python train.py --norm_place="pre" --norm_eps=1e-06 --attn_scale=0.125 --bias="none" --tie_embeddings=false --init_std_up=0.0149 --init_std_down=0.00194 --lr=0.0178 --lr_head=0.0046 --grad_clip=0.5 --warmup_steps=200
Each number is 128 + 24 x the weight over its row's rms, rounded and kept within 0 to 255. Layers, rows and columns count from 0. Numbers have three digits each. The size before them is the row's rms in percent of the matrix's.

# up: layer 8 MLP up, 1728x640, rms 0.175, rows 608-642, columns 384-511
# down: layer 8 MLP down (transposed), 1728x640, rms 1.49, rows 608-642, columns 384-511
# gate: layer 8 MLP gate, 1728x640, rms 0.163, rows 609-643, columns 384-511
up608 100:110170155138122110137128097131135131113107112099136125117104102118154135143128149175165106192144122158124128138106174163124166111099138131118101121133082100124116085142134122135120091113136131071122115152121110116128122129113135130129142103109171142098094167107082108140154162114119161157115130100129133084152142144118118147136112132131098147129115117145139112138114116140117112092130
down608 102:147087140128091179104140088113125150164141146096148139142151159113166125101103163172112127126088116140120143124083126116144137100122090152144137128130125093068146139147121112170141136121067112135095149119092137140123090115147115135127107136079136178140099126150117103130132163084096153130140099123140139104150089104110120150107130179105125130106162117148164149148103089100095130113111
gate609 101:108131129108078114127112094126116118070096068085142152155134117160152151122134093149118144092144135134127131142117110173092124165127136094129140133086174137155098098176122196147135119160089155111159115109128128092123139125116121124127113093139114125131152124078124130118130149110130134149098135125123108093126158113151100079132108133117112133109095112130156114130131171126137063133086
up609 097:143124155106119133149097132073093139160113139105135155165137082160105089077124146129122120145136135152101157126108124150120124147138122105184139154152157175127149128149094110102148128158128115127099158164133153167126152121142087174127125112147102139123131139084144131122110122098156141122148115122150145139118114125153182133155133103119093163109106109158153092112122110144121154146155
down609 095:142110123140167133119118111134145145126144092113130160145129107141132149156151117130145160146108141150083168128140116127135137151159107103117112161133127144156109124115110117102156073117099110069135109138115118163145151153100152189180123109089147116114132149151130093138122138101107162113112150124128121109129160071133142120119140150165187104144094100138125165085102156117113120142133
gate610 103:110137117082144127121130143066110107117092159134147139147116123117125122138152111096065174129123128137188149135095146145119141153111088150155134086147099144135160137124120122136130134118131127137110153147161131115122136159124125149122109152124156131127154140143130133145124129143110174145111140142153169165192146117170127095133144108139113135097118105145111117085125095139123103139100
up610 100:146149125146112119124131157098132140134144158135162115169096096107125130156080106099140122101124173161124164151129109111143076157140092174099115105151130077148145146147146116132093171138100137132139116128151118137117135147128135147117121157152094119107151128126102143130107123131123146095139091113148166179146105098164124157139126111147139095133129140098154129128126098139173117155153
down610 096:137122127147169148155161140140106111107103106164119137136131119137189119135133120067145144115128175154163168108089083111128086137095131140132119120154091138121174139166121144153110129104091134123143074148134128135099126151113135119104124127091124128106130121148125110140105118146142146099160123102166165156125124127131138115127102172129163130148100125119119127141126144115165130120161
gate611 100:144103129143107112071107145095137131086156142141139179077098145120107135128133158124122122054122184123138142097135136172114148116085135162137112093206100118103111117094120142172128131124149088119103092075126119143146127122111120131121137107148137122152126106145095126124164116131138129140113138156115148162077163063142094157143114123124144103122114109116157145118144162152128121135174
up611 099:124094144123159109114133145111123098115113119115177185140143149133141118133098143126138112120134108110123091111158100163111207116131173147123146146182090093167149117155140141117129114146130103079112091112117106112140178137143092142147152103158112154149149169139123109100138117120124121129091102124161127155095145061166104157155116134123124127100126122097091161081146128133120090173177
down611 097:099131155127132105113129088110128147110119166108116138111149134135104112111128087179096097069095158122108149140132163093128117132146129111090119066160151126109128149080119115176109127106134100137139092111101085121138155126111137108119154134081142122138128111114105102130148124155113151138127117114138133133097134134114135138151104128170083130116119149112163107083168109152136144150116
gate612 101:096149132085151165156117144170152117128112124122136122155133081152118137129137139179104147125134077148083103125119135129146107121108174110125097171122140109058116104139135090130149126078175093125119136137153134115104165124069137103162162109112111155139094146116136112117149107097132115139139096160092114101167127094164132194136157115089137103119134106089153189137128137129113117154107
up612 097:124113127155153103125088092116135098137085067128125129165109088139127135106124129147094168110173102144156088121123142141128174177147133132155151156170081091105098121137103083140179098108093142119121094123141119112150126177138205130142146111162128142078069114159124095109178138133122139149127124135137127096130087139127139122138125082115091112126121155154128184122104131130129126094152
down612 102:109135102189128125150082158113156159158116135091115129156135163158155163158107121145075121161143142105157139146098137123163150117092148093116110155160080114099139147138114171121138164133110114113116129147117100174102157132120103165139140108073117109140158123107108131134140173142100132123160129136153108130142160119161129149150159140111097135119102128125134151114153112129171108165102
gate613 101:120175147163109130115140129116159155153168098113166122132125130127142169093126112111158145122112200156135093126174076128186157140104147151136114143114160116094109112085109159078133158135141105098149103134146111124101132147153150121149160123161126209148139114127158158132121111140136127143115159166146129125127141152117134100103104129103105101142119137162101101110116152116139132147131
up613 099:161134145122171130121135139133112100092149184147133121130144125130116105148170156141168118110142075136103157121114157155122135128132082149118131160110088113148132125142100135136143132138124150168088151064137150133151104132108106131128099097057130080123114142092117093137152100116132140113125116144141168109129083103105139131132119115154142121102152136083149156167118070140165137137107
down613 104:138133166109152183120075101146110113120069146168078158129151150134115114107106156145156120107109115109092138140139158151112135107142083111106143104122088144132134130121129099120145120131139169126114119134161124147150114089103140161133114119103099090096094151115077116134156116107140129090105110150098139127157139110115153097122112127136141131118134146134121131153149111168173150146131
gate614 101:132143113163128131111125119103135115149067103117081100134160135124115134115144196162127154148114079098110118107135136128177114146166143133097098148159152122152134104140133095096138154127095117098102100107105142129119118164086179120108141145137133111140128126160125125109122135108085153152135136175109139114131079178141143096139092165135115133085164104133108113120155085116151091165129
up614 102:146120146138108136126140117159140107132132124100137083137125104097176101115113129109116115144116169086158154129134135151107154117096115147141089106109174123144109062147122141116122161146149092154132113100123147125116128166155152125127154167100138105108084128117125127112148100114154118086081135126131135127136115154126076121109156134106117127168135097173128074127134105081162153112100
down614 102:132137126138108158115072143159101143102151121153119120125134132116180119158119105132092097062108134134123137136101147129141120115136079160131144123137104126174102153143123104147108129162099125100097137066108117147147120108165119137124156149148145165151124116134144148103162149124136138123137102135143141148169144129122118141147094154098121166137068108129114105074155117073117135129121
gate615 088:078162172105117136144123105091124129128145123129129134149109090078066131118124130142071178114117112159156116093147149119142146144154117129136121113110132129114145112145158171067148130125139148135116146135174103101103145130164138121183133080113168104102124173133114107102123126162110081122076155108116148094092168135116170112111138121141149115149123104109177125095142086083134107090158
up615 089:150116101144120148120142137174136130107137101108112158089146131164162116099103116130163117131147157131171106124119145159128088116094119090131128168124145096116092091097133116151100134092164119148110132136082093140137139131075108107145134113139121085126145071147108168100127162096123105150150119114099097150173124140138086150132133105129158102130091161159134129148044150136124168144098
down615 089:102114108172169164129143139150128130100099101121145126116142108151110127176132098164112190141140132145129121145093150165145157158162126129128137152094115089126159105066087110119139165088155162140096128076115131117130127072132144144121154097165124135062120137118129134125153148134152097117082129098118107167116124117159133143134151120094110134125149106162129136200118123134167136144085
gate616 106:136123137112105126060103150135122121124131116138145138089121123105136118139112135109136108136124122170147160131099130120173135116119160133148157106138103115135141112119131134122101152126130183140117110062105132136152127161139110125153106141153144101082137130132113110130151103138129106112165117137165146169087131141159111122134132164127072139128129083114137134140064133092164144107119
up616 104:099101074137144127129115125112129139133119103119129159177144114137164108107133126118146100132155128117104168112178117100089094161155098145132169154106174133114136146121126102118129121161096136118149117079149142190101113125162129139096167164097150142173092131153126145157121142138158087122144143103151091114156134131100146116150122130089113114105124141123132092119157108169090080121104
down616 101:111115107143104129155123137125111159081133177111114143167106155088125118112128145099124145083105134141095088131170158163117076108140103097152122127087190129135156131133143178160130095133138132146072127130129118118105141134126087127134101094131103157134134136118105116126158146125138125108140132153124086132121112126132120137130147072114138130115132154144083121154171092130125131117146
gate617 103:122159124150167121088160160106149162113141106099111141130109121125119174109085148142157142123107096123125153081113108137130164139109107087095145142117102130076154137155146127102110145167130124121174126145119111155142143165125178136105079121163064129127121125157150152109132129108177132151177111180116149127136132127174145131143093088133151149101123135102157140122090121136146129109115
up617 101:135154125120148195110109124124132146074190121092133137111194111118090140097109178108133149097132108116130092140131132105166109140134142130176136141155124143137165096088152170133133148204098113111141135122115118158134097110126092092115120133165096111135104181169108161113108133123107143119096135099119118145120095111141100143135125145112137123138143136086139145097109147152111140108137
down617 101:092116105115154138088144155139186123141117148101105121146164141136096130106147112173157134128098106114152158159119138122104120124124085159128070136125125115122134174139137127110166053149132106128148126120120170159138094126103144122157174131136124115169122113111149144144132147093128114175073134137149140167144163135076123124105123158116123108118109094090134142121176122144077158135092
gate618 104:121125150076144163167124147156105122144183161133120205149116155137149127126114146149085150111163156101141126149165113126127140180119114096158106112101093120154137113110106128130114107142141140140156123177131124142098108101180162131125133099093128124129155178138103123130101171169140126119146122143148142163143120126156127115091165122099094102073131087161094148132151126105113108102127
up618 102:156074162155149117147146139103137137174144114162154177156132126157198112112160164112117117165125107155148119127154107128120117150129119142138088124137093126153148127128113142156122084161105135089120135160158149105104122114152188144094103106119079128151128155141141117142115189128127133114115123191116135154141128140136107143119121143121114131153115123136093126119160137121141113115143
down618 102:141123060093087155146187130112132136158089151136158158101147146122106066103110144089116118132118149110127106115169118153098135163097141090108097123129139140153115124118121100103112130134107130107107105144141142185163107124159162098139155121111126112118116117149121124134156101135172076091127134158120123129130137153131144130145117113109141144166093115100115136118114121114109138141131
gate619 101:116104131126147070143080132103149168119131162143132109177137102162108104121068146139119113146129137110090112134150095116116148120148166110151133093116165152153154147146117108121125148161105107090098129126115174174113101102152121150114095116129149102155161148148098128176108119114137135107092124121107108108076159130124129164117148147145097132108097141149087151123100109126099163102122
up619 102:117114151120097080095162163104117150110163118125134161128146119086102153130122154107096144165117089124134089104126110124131137129117137143121137163122085155170151142116124135139128119129117136116132143106089144131123139131149175134140122084150131154166117121154117090125170152109136088145154105162111156133121145128151100156115101124100106109127136144148103136138153106115129130146117
down619 102:164104125140125145130134117155107125137107150092137136158115147106109175098118144126114131120154150139104139142131151103139124129147157152150122149154072134140112118109136132123104117169085178096117133116155150111146125170105127103127156082127148135144111106146092102072132172136102118112138113159114103138129161149151152148144140106181093165121157130124128095118100127110094138119122
gate620 101:150141178111120107151125153131118131112141119144095099093106092147105119104132175151097113172137137147121074098103146137143153141063126137132167142089146156114136131116099075111120095154147117136179150137146126149169114123081122137175156153107131141165135122127130132126144139140134130116153125099122109118134131125110146154148116152115115115121148113154059133144142119141128115091141
up620 103:122124162088126141129171139146133095084123110105106116145124123132100116156145144101061104133108125103145141113119149120114161118170123128149107154108139107124142122144131137066136123111148107158136137115137140134133124124149134175156175160147193117134152061119139140181082136132137134106137097111148097169097133135075139114178125114127099127125103110135128135106163071138134133132129
down620 100:162098103121076121164150145114159159096151105158126131077142135125117136139090121143118163132131153144140135147129140148162161136136091185131133121079161159128119133134152115123145134109151131107118108099074114132155120161135078171126140123155157150098138129115100109146104126117156122138112107157069120083092092135094114142112125155115142152133101192128098136148117106161153150119141
gate621 100:122147158144115137120118132137158126108108122141107129177158098107143116115139076102165132140158082149122140078129123137161116158132117144112176164096130102112128112169180171094144108098130132158137206064133116134117144101163154146146158105116186154168131136132138115132157094085114165128171144096143166079101119141104128135145140128141115149113146125154128098121136150127113147109134
up621 101:129128143143119133171127149150095159129105103144128125123133074161147151130125140143134122108113081153139112133088133154136130066115137126073127135134100149110154156131165145087126078105137161154151131159158155164100148148088157137113087102115149155153128122123141126115169154146102089180168154161132151116174125159161091173088136170124095134150124093130109143124123125159085138146152
down621 101:165136128129099127103116134124137098137152114139168076139132133105164154180145180155175088111128120136115121134128064113147116146126144137123131123142133116134143148096125135106127115133121151133108141118176141156150096100090170099151170128162146148133148120161164187140136161132125129112092137089163132100161158134125104118145130107072144145136117145143160121122087135159118137159168
gate622 102:115142167130139118107113111130098155153182094132168131123140156124153088113147124136151169129100144186163107148115122104119093129137153149143128101118109090108139115117117108098134117121105113079122126175153142121106088129152123185101154060136084145149174152115121124178144137116160095153101165183133161153150139155083099111133129153125099159117118102117118099144141118095138097127155
up622 105:106085097153167162087128107158130111129144142110157146170083128158143141166158145127135160107149111158127151115085104118090071104141108138156153092119127133080114126109111130115105122143100128136145112114134128115124148128115101113124117144118137090098100168139108077116101144117110144097117102124122134085098169111148153153147097148113140106178147100101120142120132142147100131107144
down622 103:164130125106128128099138143134082127114129123160132126178148176112155125125140108099133082097084103140165156153122143134113125114142155152143138093110102091113101130108096154124100133124093163142149137116187153122124123141157142137112131115174120151123179117148144092152112118115112164096116135108147117104147147142137115164102144104108131134155150085103127118160103150112118137101073
gate623 097:137109174159200114129150111133188115125096112127154109099118135133139140160100153112118130107105117108122165121121175154123119164140140146133126178165122147114172125116130141134120105165121143147167108143113131137121125152151140147147141144197168102154110116120120165154074139117165148112121104106137139113147107093128088113146192133145108136169121117111121073155121179110111113103131
up623 098:169115129110138120161144096115106124138140110124145132128121114073093137097104125121127169117166144096142151094116108147191143139138082166138106148107159097136151144092171120132132136147134132152126085179119116155114118131146136106136097101153133138101125143129115170120120157116137148157136059141113174158100134106145101086134106131135168105118138128155133118185106151110067121130132
down623 100:124091117141113159121126123102111165101152090151128135114109091138145120118129186145150108135142118136102163121146113153133129139160150131093131127155109133154127150160096109088125112153151090144099110116156148144083127076131132114058158123153162123143126122143148117121107141131145133127148143161132131090097146111119094108127174116132124145118170152137108137112132120162077100112139
gate624 090:136112109125136139128105126139168108128093129099145086103087125130126160125137087114107159143115173119132149118132152111125125162147170107145117091141145113136123144114093149125132098123131139137121148129126155117123103114133133152158153128121154149134147138108140119108108145109087093132165143087165118158112202120098140143122120123140176140141165153129085084071098139148127120141146
up624 089:158116141148113092105102128161123132134111142164092144146100124116129151084153137160114155117140106125108105103151148132153118118164151154129138140123103081145109136105141125126146126087150130142149157190165120097165097130123114102137155136143087126114106125116141153093112121156074167142146090106131150118135160118155116101156126144118169140174139166079091094117086136134200132138141
down624 095:129126109143121127146121109127089121138125136119108097144157120151161139130112129119120129159097123131125100133100160119122070122117112128111162082147121083095145128140095083083138150167124082124129142172106100121154145091095109107144107146123114149134136139131117099118126078141127143159138091114114151156114135152102137145141129123101157168186116130149110100148122150136135140150105
gate625 099:156114134165126109096132111124155115149159135118117134091133170163104089096145175121124121136125128092155108108122131125085141145117122086107137108112146118119097072144094152162080107104121094143083159102150207115140180089165114163079127179068120111136129126105115138119138134122127118160159104126115158143114140123122109140154111150112158075117091129173132145122088113111162069100161
up625 100:110152135118131149088107144112114093109126129156108125139145150115155131130162135143169119137128099110124126136149137143098117123123173088109102180156122099150137145151150145161111106151116137128092109134126107158120128172160115116130112121153139159124154108121089128104061186139135113112094126081132142157140131095126107160144141109127064144170168134111099189162149157131145122118106
down625 100:153108107138143143110142145143149113120151123171137140081078125123116128115122158156170150138086112141115124113099111154138146103121103154175118145131082124108156110109104174096071147112125102116132091155141114110148082148113079095142107158118128126093130130149099104176113104135158100125094129156126120110130113164099137126076154130145155125135136103165141162174131152143142119097122
gate626 099:113126104126150144104143122152126125137180104122105118154125144165155155104143157107128112108162161120153147081113130158147144168145133110126144133166149116119135098158174176156119089118155143106116153114184107093130134152142128109127095162146119118140138122099176115111114147116097145136102109189122165121128157138204168155153113127125134127093159137118137152125096188111131176107141
up626 099:147113163117131156147155147141130128146140101098128067145103122180124143126133122110119142098127148134153110134115107101082134160110084130161178145149095080123138161087103150128132148145151177144129158097132122110107137124103096118126100158128137138148138086082203138122093096105157090144131086090088138159078111145124136116103086137118162111161158088130135142120104121167093126094082
down626 102:118159134136110136121117108144136120129141132142127123119137112131139070106135115104165156116133136105114162113119096059118149171181143153150129112103118109109142101163107122132124135109162131149110096135099160131140159131147127185122106143133134168148139113133104141108155097122113115147115115137178140125096111132139115126148127135102142138105083130132144106152128132139118170098119
gate627 099:087133157203100114114110173148105103098140159173105125100155147142132133109152150152122149107131118115144093105129101146111131089128099124097108179142136122166115132109148173124135174111142095135124092113131141143136105125151152131125093135134116133125126103169150144143145130128133124132082130108104123117138175134116115161071173096098169138110129152137075134165164148108136093147111
up627 101:156127111081159138135119082116088103131139131140145113168133095147164092109122151103144095143131147093158130187144184141131095151112174147148114111136116110099131133104133137152138142160123093125122087134148086105147143104178093087145127161128140115137114162103136123165118116106108163126165117108143099117136103089147120128134116182122094117125131099134037118131135162104134128098151
down627 098:117104117133101131136115154155096131117097130146128147153146154127148140151122123143132112096087147173134134114106136128119077111157143150096113112157158144165149075147112146155129128158125088142096117183173155121115104138115134090132144121151098129114117076117105124130132100107134120158094149115137173124111155100145151129108145063076134122115117171125127119146091180125103156154136
gate628 098:153112104100153145129100144077169164141112137083131172097139109163098109108128150126124106146163145110101124113161139135103103113102105168143145135072115121141174126144124128119108214148126163085127104165142120155141097165131118137131131133099126175135113158114124101136072124136100119124150148143122142106093106155136176113109129128149085125104132118121111113177131125073127104101143
up628 098:134106160145137159121152122135132151124068165147130158160128142084144144143131157072113116134134125172144133099187091145161131107139135186138118153144131107133102139094191121112143133064105158168114154159151135182164114098135137155094130159092114118152152127109150147125131123123150132111110118101134144157101144127118096132111208160127152134095152162093143134121136133157110133131118
down628 100:133098165160130118112147118120128137081123143106095085100130134113128140139106138103124158099172093126135114136097149117124103152132114119137141189129112096116149114123134138077157156121114116134124114144162123155127146107132160152152159148112120100153158095121170126127127130151115125161110114116113132130146132145167123134125131120093070144098144168125103142110136128113123154116165
gate629 108:114170114115140105130104131117103108095133099121141080109162144118122169185142082122143166129101150145110087138118118139143141145135145117157145117107157124146113138104132148099113143131151146182117123145182107135090143112118144078139125147138145117146172151131140164140147120176134065133149113122126157139123120101137122129165107130134116164164117084152136112164086141113129173128170
up629 107:111133151109097111112152122130132165118157137125113155129096145131150090075109101119127144159161137104141143093152090154138150117102115144102135132130117122146162100134113091107131095089148124141157091123075112095155144123135165095118126101130124148109128123129153104111071168153141142166146121096122110145126169158087112132129140104116091137115164148108112084158156105190108080133120
down629 094:132144130166121150118114126166111156145109073083123126136135076133065158103110136121107120143167119132157125124133117114146109152108110143082135102131137135140183097145143133159124120120098090114130105109138104079130161144174112079107108095105139181103124146111107141133144131128152102124121146177105131101126080151095088124145117111125151116145106112119146118084129115050086118084124
gate630 102:117091124130106120110110141146112142117133149140106095125157125106147104142129125124103126146144080182106133069126137180111167128098146169096150139135127087099126125122150133090113124117131113146104121086134155067146149142173091174165156154117103094124151088154102126138095115139137148123104174103132136092110109116152119130137135118123113167147143126154127158128126152117123137132118
up630 100:156146113160125115075143099116130103102132113132122133104103152132081119204089101136143148127111130119115132096108094152117145146157127164133158090174138162121178134112182099137082159174122138125125115148125157189118153150117165109136144154145113112127117147142105170108139086140137136142132154122155113190109108114161112132139104116111124127129141099137142140131158150124110147091141
down630 102:133129127096106127121098163147111157111140125149114170097125094117099104118133152157076133110139138165126144101142134130091110148123132120113139069129081111160145141130144102106144110136073124138096130139131138129137160118074135139098137173140093134137135127148132189123155103093065156135136120163088126144135104138149116098108122138111174100127166104106078106118094139100130110131131
gate631 097:126110130134122117136152130064103134158114125133069117122106143088109100105081146102161154137113130109157126118125104167119133125099122116106114090124120089179117081157119121028175160109135090185129135131137132136129185109133104107120117136163173123153123112139083169111121152144131105082101159130138130123152139127095117145104100094163137127150132133134160098116115164157131151069138
up631 099:173110125107107074157128079130134134181118133107100139129135162118147116142079112152153140177091117124129161111118119105157139114133113099098117110149100144140093117113148096156138165147135090135146106132098205116118111117109150097105148111119125124127115110136147187167092127114086144128138096084156128166103144150116141120127126117139102125131126140122133136142127139162144134128121
down631 101:121160086140075123139125098160119137116121130154101112123090138119161113131141132111132117100134122109117106092094122122100153130115115138103140104148145145182107148132130135083099119140163140153117120089108160093155099143121118126130086146128111124128071108157134182132145124166160098153144113131103118140101080145152123094123144158125152117136122152111143123091150110119141123157125
gate632 100:161105131132185121113092086142123114147130084127143112168064106095134102163136128103126111137139105154137117138132117118117162109154095120146130144109152179116146141079100128097122143111140114111126075162141140144133141141162154138132164138129144167150137117119114144140072119103114118074142165085128105142132121124131137150132138157114118126055135079137109149137203120135129091154072
up632 096:102123094109154155116130139092109135175150152127132129147160153152133141134136145150107111178172169092142081105059162139153153134123078151133111117083115155117054083149135118154082120198113114122155096111143118134110144144143128121143120116112102100111129114108125141102148084126159130133141111144172111128134142103161098147076116097122123158142137131163154123141129099111138134148121
down632 103:154156141117104146094121135141116130154112114174113159140116085161111161156115095146080155122127098123103120097092103105143085126104111071154105153122140116101138159148145199135172121161117088132130120170106096166099158118116115107067155139098137115144122148164114140148146122149160080144108126171121156161150124149128102140103185131094108149153122159093104135141117101118104140149174
gate633 104:151098143132115141152171132120124144109140139104166106118095135171123165122093095146153101132169122170142171134141143114111114132116149091175157116153128089147132118107146183132071117145168121190145154107161162127111133107130132131109117180133110138191104128153120125081157117130110168162122165131123144095160097113133075115106098144122159131116170141123148130103145155137151130103141
up633 100:099148121150122110148099113155120170152186119069113104153128097135127142172166169133133138139132133128146142171116119161161160144111132101103090094120095116127140138113089086114119106137132146115175097160106201154108148118095099117099090159143119101140149153118123138146127151139102157142155123123122089140179137109137114088123101121140196119095124118123172131120085128137137105176152
down633 097:091102133120090102153094120119134119148154133171169085137116127119105138093104118142156157118124118152146107116139122090116145110123164082089093151088110144121166141135115095152105110185109142115133160116160127110123208133122109147144134133148121106146144167164104118093132136117108137144142114117092098154121077153138124147139132146123115143147112083089136106093124098120153150100102
gate634 098:129114130143124161096116143127134145108134089125138118122100103138113159122148150069105143079094193099116118115123138153113096108100136165120126158114129127120114121142113129149153126115116136157120096106138123115128201139155150072138150112075159153140117115141169122093117182126118129113161158100149197144120121166086176139118107142133117144154088108182125164156118128136129109133137
up634 099:158137137100133146122125141142164129126085154117080129160127123136142161149127128146181122105103141135133125112086151181108132120103154130114163074120117141119138109135089137116136136131132088085117115082106116102087121156100154159132140122197133095096117132096100155151113083117139156093144114172124125138141177137126133148106163127165135129137137118103139103109119130135098139198131
down634 098:098129153154137143096108098179111124089107173132147149163170087132166120138155126137120163104139153110079106124125111125115131109136121092129182135106082127137121113127114137134098123152062114128131139139128148062154122145166149156148112127106131088173103106139090129090151084132125131091161167130104138169108116145093133077160110148137155148086136103107138103098135125106129120129144
gate635 098:139104111098128120119153122154098185147113165126144120149142105127106117099162131116099105105189123103149132124126112169166171115123102089109142090125106102120078136080088097110144139134134122098118110090161145162102129149136128148172178111113123144121098131160142133096128108133106121131111148097134138129103155140122108042134156130082145118096154131115089094132155157131061113128127
up635 101:128120131134144169108120159088171118139148173126128118141134128145121150184111136155134129118112085127105139122139172073140131122143098155136091088152129150130189164144111147150108129142122152095126165118116153098140160155110133117119087070143098114137142116115156163157136123146151168133171147138151095084167131105159146158176138154155126118141141138154131090090109141150103089126114
down635 099:138116154122168141099157130136142094104145153142158147104152123131160124107099124119131105107159123110158145117152077191116160146159138129179117142073096115130119141130126123102133153116116169120147153152142165092116113155115117131092121167116148092113116122117132086116117114139160137135130139120147133102109136137117161162149128118128063118119111121142121108155132142108090127186172
gate636 099:099122096182148162119113153104168147163128165148154152107155134131102135132126096114138104109137149123137150154146100103139119147074110116143135153112107137108150132126132112129127123106114137126142115112130092159099109178106135157138150071108159154096130132105124152142148109116135125116119125150158164128117118123107139068144144138143168115118122139141120096124112087111132145120188
up636 096:139142108101130110110132165125123136119098122172121110140163124133086131127134164116137149126145173146117155109120125133114128139148123156082135103144079091107134135174120135117130109127133117155142155125161058147125133108121084186128146153121141074129115157107150064160135136161147141120098129133129131164079128167124088159141156123135118147132121139110114091119129111120122139117123
down636 096:121105118143076167084145120158092118142096148148143147130106174169090092108134141145140129129092119105094177163121114114111133146139079137130092177128145165130141145144125145116120121113098144107146104130159112149106125094103095155113154148148123126123118142149119134109114137164127086115145116087097121144144148120111145097143111140099100147147092129107138110125141147120150118103131
gate637 097:140083165119135169112143118148139101134059118163139134117144107102136125139144112129136145104154142116103141136128106145099110168169116148100119067169149120093144093105144150132103099102122119124112114167083121146142107103104194130113098115143129116101137119099094119167171133109136152143121102116100122139054128091122055112107129101103146124100113148141127102146057154168139123099137
up637 096:130118089105109149158126119109129140162114128148132142111112108131148141168148105146143128144088100100134159163109083113123169166118139133089193146155153087094151123117107133184116147089085124149127117101113102131135125179175131114132121119115163115068136144087093131146136145124123141113148122094108146098163128072111075096097080107139118146113129155114132138126095147140143167100132
down637 097:100138113106131132149125140145137109114130131158184124131116173129198150138099121162147113132127171103110083138108098133128099145173129121159140076115089139085151158098128117121126115071114115096138149121143106148137119134073218126097107125146130120102160107140125111128126098129098128106185143126150162119148134170102127092093133096123133147146186155109102127141127119120130123095121
gate638 099:115129128129115128105160161176119093120116149140100128148105122118122114111116149118100176139160138119168133095147155161141150151141144125122106085107122114120141125112095144111090124143157184141104161113114113123107092083114122106132141141139144132113131113104131123156175102141154129116152110136129116131113083129140151127153156147140159169108101101107127103150166147139164165099116
up638 099:105093149065103120136148133118146177139140133099157099126075170165123181151145144114133089114114161127094105181114135116112108092082133118113119163145154146135146095120114127114139123158137115076170109146159127112141097124112107160099094143107123151134109096156162136122154129124153119146160168086120119083181153122114121138084079118105095109139155100128124174074089129125132126113112
down638 103:148149113108123078161117141139123181132143075164141116160150131140095109123121167083141142150155149094105098170139117109125105103162130127115168160111153121086156088151142118117143108119126118173139154111120079092146151125090092137171093097142156099081138140116120102151120137149156097102084149150047145162101125126113111109120123109110121064124141123125138121101126137173161107101147
gate639 096:133143177112101068084133135094118097108121081123120147131118113125131121124068156093090101150115187108151109102138132119137158179117131117126162135111128111110128092147137125099121123142136147154142139127121076163130161116136128146128141122110147105129099103140113201140109104112085121093139102111127143124074122144153132099127084132159178161146121136125139105118119126132134122163129
up639 096:113125130141101095128145127170159124142109126111136138133120122171109131091132134163100136156180134136083118137104109117111119130125132123139173141188128172138129171112124124144211099127087102065176132135112137171129162125094162142137127100120167162113139131133184126148107126148122115140140136100118129098131135133181142120115094108106087133116125148163113045132172078141163140114123
down639 097:082137159147106142166151147153111084138113162127136114140145128088136075142106141153170122121160129108119053106130117114141164147133118113132141102100130141122127118145174114085126150095106136124142114125138138155158095079135125128132115134115096137088120097115114154125157094122159133108173169105117149127139139139124097137129125140095134132133157149142131134097107096135152128120161
gate640 094:161093162148163146158149112083102140134154150172106115113153110114161119121105134159143164115132093096150112155118118136104145120113138119143128146144155119156121124146084091152169103103115164076102126160121177104146129122161158135096101141103178142159095110134109148133134165166142134096134128095120096110128128181143146125160098095132124169182121106129140171145145182161156103145136
up640 099:152111093147132127113170124105127162162131164145124092146121136146121114137130101107088155117134115108099067137131093143170128139140118138102080143122143131131155127126133134102100107107158142158104156168110092143167123199097144145143133136130082082105096157131156142161093135133094080151136099128086163100129102127120135139123099142139159147182151100120115126086125158120120084132163
down640 098:114078138109102161141146126173128144121109181162082122122161131107122167136114143096126114150118142161151078070115165104123172105142115151100146118105138103092121137103126131149138133101083076146146134120129143122127143151121116157111158141122125145113099188123173144108087116126192142120178132129119099111161123143160121115092081144091130144127130128090115116117168103116108096133145
gate641 094:107139191136160113157119128140167127153145143119103135122081142130142139121128123127139103097149108128146108126129171120108163143156116149143115135081117133105158117143122077162187111131123095103127076086133091100115158155113137124114106122162137102123089123189143142123106132118095167119125143113130112082109145108109113123158121151151068109105147151122164153107093105118136132151118
up641 094:153102106131098107135112127140142090110165109106133146109145068153122135109142120140120097141120143137177104069139126111154093131076157110121116136123140118124102149097079146132119156091131132130134111095109159127123115147154133120090091105140124166109136087123089101106156131143107140128088110109118136168152125098159118088141147125112145143144120126130138089145126132094090111119167
down641 098:129181111163159140141132104138118135147151125093106104116150101114145114161089141116124124109157117129106146090122130131131140119101104088150112115169138150081135181106134120132163150187149119114138088133133099107111138123127148146163160137105149102110173125176114139119126126137123118115138119116134119074077119086161151137130167147103089170123099145133074126103135113109149096109119
gate642 098:127150138122157137117150100123152105158092129103076146111097109117094128135119138153134126101075081084140121101129119119108140126106087124143184121100158151097139110134105153122100154154127147109119140139098164127114112118161118109149115155123100151142163143136139087133095158145140153138136124157107120138171132142142136102143120148176105200172115112112100101143093158131098169102143
up642 101:106164153083130088139140154137105153112183143163145132126128143107139127153156114126145155093118138118123122107166173180116147148144107116142142066137155116163129123136132124118135124138127146122133155124119121160140120128134109129129171138134164156115106123119126156112178132127177101133133135097147139138131121106142119121159143131149105162169109140169162131159129142103135128133081
down642 100:110157104178143163112084128158126178125185148143134101085113104082077127118130141088132158171180133134174113077158115138118150126117145141101210122123112139118150142122102167118169158157134115131134111138119102183137128137136099093151134126117095149089141110129125139148130110144134111108170152106146147125125135094107181161141133091131134105128145119105140142140137127127109118145125
gate643 098:122110119125129138109129072099136125161090137138146170106146129113133143091133160070131150104120105139136123123134153166128129123202151104116113143136123142114093090121126135116133113113100130099119145115130129114079133157117139124124126134152165167105128124124118137098081142126127119151103136118143094130117176163154110106138139135105139140095131142157163117114118137105127143146170